Each number is 128 + 24 x the weight over its row's rms, rounded and kept within 0 to 255. Layers, rows and columns count from 0. The size above them is the row's rms in percent of the matrix's.

# layer 2 MLP down (transposed), 768x512, rms 0.0879, rows 323-339, columns 128-191
size [ 93 100  95 108 104  99 107 103  94 106 100  96 104 106 100 100  93]
[[157  81  76  88  93 146 114 156 151 127 129 138 136 144 137 119 146 126 142 164 146 135 153  84 135 136 122 109 155 112 120 123 150 147 148 148 134 125 124 119 149 131 103 127 146 104 111 190 150 177 140 110 118 115  92 116 152 146 140 124 134 115 123 136]
 [129 108  99 117 141 127  93 141  89 139 127 149 163 164 141 164 137 154  97 123 139 123  91 129 162 105 128 126 107 127 125 117 135 139 146 143 128 109 158  85  84 168 119 138 138  96 162 112 127 149 131 174 126 117 112 129 138 125 104 121 116 105  72 145]
 [146 158 142 140  97 146 149 147 119 153 101 108 141 112 149 132 109 161 165  95 117 147 117 137 111 139 141 181 147  86 120 155 121 125 114 149 162 131 154 129 128 137 103 109 117 175  64 127  89 130 128 104 118 136 132  99 141 139 144  95 142 160 136  83]
 [135 141 128 120  65 145 119 169  98 103 151 136 123 165 108 153 112  92 154 113 104 106 121 114 134 117 112 134 105 118 142 131 115 136  98 131 123 118 123 138 164 129 160 139 115 126 127 152 111 151 127 148 171 140 148 144 110 137 178 144 145 134 146 152]
 [158 146 111 155  96 127 155 120 136 126 108 117 138 120 138 158 136 142 135 113 131 120 183 129 123 149 133 174 141 102  98 146 161 120  87 147 149  93 111 128 152 146 141 152 158 101  91 103 146 112  94 102 133 120 130 164  99  89 169 113 156 138 115 118]
 [138 135 165 159 127 125 168 132 145 184 165 145 109 150  86 169 154 107 145 111 140 127 101 120 142 128 102 110 104 137 154 111 128 145 122 152  98 122 139 120 117 127 134 123 158 109 120 122 101 132 117 105 140 163 115 138 105 109 145 144  63 135 131 104]
 [142 162 103 118 101 140 153 101 144 169 167 133 105 105 135 185 148 150 114 128 149 125 139 161 121 129 130 136 123 149 153  98  86 132 130 117 150 113 140 140 101 132 160 104 115 107 115 134 103  86 130 118 122 127  81 137 117 114 162 133 120 151 144 150]
 [125 140 171 102 114 143 111 108 126 141 148 143 102 115 112  91 128 152 139 140  92 145 127 105 187 118 165 165 138 125 108  97  95  83 116  95 106 148  77 132 135 158 137 115 105  93 144 112 155 119 143 121 136 136 136 120 131 149 127  92 140 114 152 126]
 [154  87 159  96 136 133 141 147 188 161 120 132 112 146 114 132 113 157 136 134 143 163 147 120 135 148 172 127 143 131 127 149 108 142  97 134 105  86 164 114 146  90 136 142 117 109 128 143  82 151 105 181 160 112 108 146 111 145 103 148  87 118 161 127]
 [145 157  96 148 120 111 112 124 135 170 114  83 129  90 125 133 112 146 152 146 138 126 110 115 161 151 144 154 154 132  86 150 118  93 105 124 121 110 201 148 112 149 168 109  99 140 105 128 142 146 114  97 106 113 147 110 151 103 134  76  88 158 113  98]
 [165  97 115 148 114 139 153 111 134 151  99 116 122 136 140 111 142 124 129 168 141 110 139 138 143 168 110 149 143 151 131 126 142 148 108 139 141 167 138 140 107 141 104 148 133 131 140 120 150  73  69 167 109 134 133 152 103 126 137 171 133 144 128  99]
 [101 137 118 127 152 105 129 114 140  64 172 120 138 137 190  92 139 135 118 116 136 102 131 121 153 127 160 145 112  98 121 157 131  81 125  78 115 136 126 121 109 144 103 161 101 127  91 119  95 117 112 129 118 128 143 155 143 106 149 104 136 133  90 147]
 [113  89 178  97 109 114  90 133 144 107 111 148 116 132  41 148 117 159  92 147 126 113 113 102  98 126 174 108 124 117 174 162 118 121  94 131 177 155  65  93 124 134 129 138 133 105 149 129 129 158 141 119 124 150 105 113 143 125 175 159 152 105 144 100]
 [127 140 150 104 126 141 165 135 134 155 103 100 162 172 166 121 133 114 102 117 108 151  96 155 116 138 112  59 180 145  78 150 114 139 138 141 137 104 152 139 166 102 117 137 125 161 144 114 146 116 153 109  91 140 123 106 135 176 115 132  80 137 146 145]
 [159 123 129 134 156 116 126 134 141 158 175 115 138 127 156  84 165 130 137 125 113 137 138 139 121 128 108 110 136 137 153 111 134 152 125 140  98  97 140 140 139 114 139 128 128 106 158 159 129 138 150 129 133 129 157 117 147 150  95  94  96 131 165 145]
 [139 118 166 104 156 104 133 142 148 104 175 117 135 167 116 155 122  99 128 106 116 136 101 127  66 138 107 150 111 164  82 118 169 156 128 151 143 187 153 142 148 126 114 151 144 126 112 140 152 138 142  85 152 134 201 136 113 136 126  80 100 129 126 131]
 [138 118 163 177  96 158 100 146 109 135 105 110 157 132 146 140 160 131 183 133 155 139 121 143 110 111  91 124 103 172 134 133 126 100  50  99 137 138 128 110  83 124 141 147 145  80 178 126 133 156 147  93  68 118 120 164 125 108 153 117 146 144 128 124]]
# layer 2 MLP gate, 768x512, rms 0.114, rows 324-339, columns 128-191
size [ 95  98  97 105  99 103 103  97 103  99  97  99 106 101 108  96]
[[ 96 136 122 105 102 113 131 132 178 125 151 178 145 138 163  98 115 156 162  75 124 111 114 116 168 111 134 113 126 144 146 133 150 129 201 130 121 126 122 130 166 136 107 105 137  90 141 136 134 160 135 174 153 143 131 132 115 104 111 160 127 105 152 175]
 [170 117 155 119 108 109 153 109 120 122  72 125 162 160 146 145 119 127 147  79 123  82 171 123 154 138 119  97 158  79 126 116 111 124 156 105 144  84 141  82 102 130 130  93 124 153 152  82 118 140 157 112 169  84 166  78  76 102 122 160 109  88  86 125]
 [145 107  95 155 134 131 129 151 125 140 138  85 169 163 124 113 118 141 160 166 110 147 112 133 173 125 113 129 160 194 131 127 118 102  80  95 113 145 109 122 106  98 154 113 150 108 118 104 128 110 159 123 102 132 169 117 112  95 134 148 119 141 113 134]
 [ 91 161 137 136 105 134 115 105 165 100 102  92 114 128 129 111 106  82 132 131 116 112 139  98 112 121 149 131 133 137 119 128 139 161 124 150 112 102 131  71 131 165  62 151 115 119 107  91 150 131 139  86  95 140 153  98 138  85 104 146 126 150 117 136]
 [141 132 144 127 109 106 127 128 145 130 100 141 146 120 110 154 174  99 100 116 143 145  96 120 160 123 155 138 124 126 139 135 103 104 131 106 146 155 107 120 125 104 189 119 138 119 134 126 152 123 113 108 161 129 126 110 114  75 147 144 116 124 143 152]
 [152 148 115 135 128 141 169  82 179 130  99 133  78 148 148 131 106 103 151 124 165 111 117 160 143 120 133  88 126 159 116 130 144 125 142 116 125 123 113 122 153 117 130 118 179 141 109 146  99 178 114 147 121 123 139 181 134 123 160 135 127 152 154 171]
 [123 165  87 104 122 115 127 149 163 106 100 156 172 124  93 128 166 128 148 136 106  82 120 138 150 106 112 129 105 126 170 135  89 131 144 119 104 127 137 139 163 115 120 118 120 139 147 104 149 122 100 131 136 124 141 143 119  92  99 137  95  97 136 125]
 [151  75 113 142 122 131 139 106 158 120 119 127 123 136 137 101 150 135 146 139 140  97 120 134  86 118 176  92 139 134 130 140 162 122 168 146 117 102 131 132 132 100 103 135 137 142 116 121 158 138 142 135 152  96 156 115  87 138 135 158 151 137 169 105]
 [115 117 149 113 102 123 156 155 138 116 160 131 126  89 161 120 123 130 115 147 132 146 116  94 112 138 108 138  89 126 137 129 116 162  82  94 116 135 105 126 156 177 130 158 141 107 102 132 132 171 158 149 130 117  94 120 129 165 121 103 153 160 134 124]
 [135 150 137 112 152 149 218 137 124 117 121  88 127 138 111  80 130 124 120 154 126 139 144 153 129 101 148 120 134 128 130 139 109 103 143 141 141 161 130 109 127 116  99 133 101 125 156 134 135 162 126 155  94 111 138 109 127 132 154 113 127 128 120 114]
 [101 144 110 134 104  80 163 108 207 115 161 112  96 161 138 121 162 163 112  82 149 106 157 106 100  90 136 118 132 154 168 114 138 148 131 116 127 145 101 137  82 149 107 108 130 163 155 126 112 128 118 155  89 132 119 143 108 100 146 148 133 122  95 136]
 [172 116 147 110 162 134 143 133 100 137 125 122 139 154 125 125 155 147 106  96 108 112 128 149 139 149  79 129 156 108 125 132 108 127 132 118 158 115 150 121 137 168 149 114 172 125 126 139 114 146 128 122 120 102  80 115 137 127 143  97 149 181 147 101]
 [112 119 152 148 126 150 141 119 133 118  99 147 131 155  88  89 149  89 124 111 127 162 125 146 130 141 175 169 160 120 149 194 167 125 122 115 106 189 141 102 128 140 151 120  68 104 167 133 146 148 131 186 137  90 189 163 115 162 152  89 153 135 134 195]
 [108 100  85 148 171 128 141 138 129 128 123  94 133 134 104 113 147 119 159 160 138 149 144 128 140 133 139 101 143 103  87 120 128 155 151 120 140 137 126  91 104 144 118  75 136  65 136 109 143 150  97 116 117 120 146 132 144 155 146 130 108  96 110 111]
 [165 151 133 132 132 129 148 139 106 151 126 124 126 100 159 117 110 119 140 194 117 136 146 144 132 120 111 137 136 137 162 131 100 126 125 168 154 113 107 161 153 135 100 142  80 160 122 124 131  89 144  91 125 157  90 155 130 136 115 129 106 126 124 127]
 [160 153 144 123 121  94 107 144 104 143 115 117 120  86 125 103 144  97 121 114  61 138 103 132 143 146 140 101 106 121  85 138 115 146 115 128 110 130  76 124  91 132  89 131 109 120 124  90 155 141 115 120 124  97 111 154 124 117 144 149 116 145 172 101]]
# layer 2 MLP up, 768x512, rms 0.117, rows 324-339, columns 128-191
size [ 99 100  94  98  99 112 103  94 106  97  99 107 102  95  92  98]
[[ 96  76 152 100 133 149 135 100 126  56 151 124 141 119 122 111 103 113 104  94 158 153  90 131 129 168 138  72 185 140 160 176 106 150 122  83 122 130 117  94 145 167 139 109 114  99 147 112 148 144 158 139 162 102 167 109 126 139 150  99 147 146 162 141]
 [149 181 127 124  90 102 125 155 175 141 141  86 167 114 143  88 135 110 155 147  85 124 133 144 180 130 124 130 130 147 157 104 116 144 134 169 148 132  83 124  77 113 126 134  84 137 132 145 117 106 117 112  81 124 130 131 176 121  89 116 164 163 153 143]
 [153 140  99  92 114  98 159 132  98 117 160 140 158 121  95 165 119 158 164 141 119 129 142 134 119 150 124 102 125  92 144 112 112 114 153 128 190 113 133 149 122 146  24 117 139 128  96  80 147 128 124 136 159 146 141 122 131 159 122 192  98 112 143 141]
 [129 134 125 150 155 160 128 141 138 138 156 149  89 189 165 132 101 131 145 106 147 126 131 144 145 141 127 152 158 193 107 139 158 144 139 140 128 140 129 129 146 164 106 108  96 124 154 137 122 113 182 117  61 100 116 158 130 134 152 189 104 116  60 101]
 [116 149 156 145 144 131 122 168 165 145 103 145 103  92 161 128 142 130 164 167  92 154 168 171 166 162 119 119 111  96 109 122 103 114 114 136  83 135 150 138 154 145 150 136 125 127 170 161 136 123 136 117 116 129  77 161 151 129 148 108  88 113 159 126]
 [145 150 120 113 136 121 134 119 113 141  93 158  94 146 139 129 125 137 133  92 156 134 131 137 161 163 115 112 100 108 119 150 102 126 136 152 157 132 122 169 132 161 140 120 101 177 125 137  93 148 119 100 136 119 111 139 112 158 136 101 122 175 115 141]
 [183 130 138 137 138 143 125 138 120 141 118 109 133 154 119  81 112 152 141 106 138  85 135 128  70  93  91 150 110 136 133 118  99 113 140 145 166 164 140 122 122 125 118 123 158 166 111 165  99  75 119 117 153 171 103 124 117 120  92 140 104 169 125  87]
 [114 151 124 102 102 144 135  51 170 128 155 192 100 159 154 119 113 160  94 125 109 122 111 122 155 114 155 112 116 140 137 120 107 113 138 141 162 118 142  79 119 109  74 161 119 140  91 101 113 140 140 168 131 148 145 124 136  96 101 161 108 122 114 109]
 [159 156 143 113 101 123 128 123 155 122 100 123 155 126 119 157 117 123  92 124 100 137  78 155 126 111 127 149 176 106 128 139 116 112 130 141 113  94 158 134 119 108 115 116  84 107 124 123 109 164 106 106 153 106 155  99 116 139 125 118 125  94 124 101]
 [135 147 130 140 125 121 108 100 134 135  92 112  96 103 154 117 134 159 154  87 113  88 102 149 153 127 135 111 127 155 147 148 137 135 168 124 148  96 155 155 131 111 135 104 114 128 154 162 116 147 118 125  99 183 128 102 103 129 162 113 116  81 103 111]
 [153 108 121 128 137  94 110 120 126  91  96 116 102 142 113 142 127  92 129 135  96 112 119 122 131 138 129 125 158  97 161 137 152  52 138  54 138 148 132 111 165 139 108 132 122  95 118 112  91 128 144 128 146 161 149 118 146 165 141 118 160 126 157 117]
 [117 116 148  84 150 123 164  96 147 185 125 159 115 129 111 144 141 121 157  95 128 168 156  98 140 123  84 140 144 107 122 127 134 127 118 140 109  93 124 132 134 146 128 115 158 117 136 136 230 131 104  70 141 163  98 145 130 122 122 110 132 146 107 138]
 [123 104 141 120 158 167 167 121 107 129 102 156 138 167 110 137 145 123 141 144 143 123 138 175 132 154 115 181 139 139 157 133 159 111  91 106 134 124 142 115 167 112 137 131 121  82 124 143 125 159 108 146 135 101 160 117  91 134  95 126 133 137  93 198]
 [115 135 170 125 120  82 132 128 127 115 135 126  89 126 135 132 148 132  92 149 116 108 154 110  92  97 119 131 158 173 147 108 102 143 138 121 151 145 161 142 123 137 114 131 114  88 133  90 121 159 111 123 122 145  73 147 154 119 118 128 121 148 135 128]
 [129 116  94 135 123 124 149 122 107 173 113 160 143 153 137 120 110 170 103  92  97 136 132 115 137 126 108 115  99 148 113 109 134 159 160 153 131 174 122  71 129 175 154  98 133 123  69 149 122 154 147 158 132 145  94 135 147 173  75  74 166 128 160 148]
 [143 106 129 144 125 126 106 128 120  94  98 155 170 125 118 158 102 154 119 133 150 113 121 113 122 111 119 138 140 142 143 135 124  95 127 144 102 125 101 118 145 166 146  88  98 125 168 121 124 143 120 134 115 153 108 146 145  96 102 134 135 112 167 114]]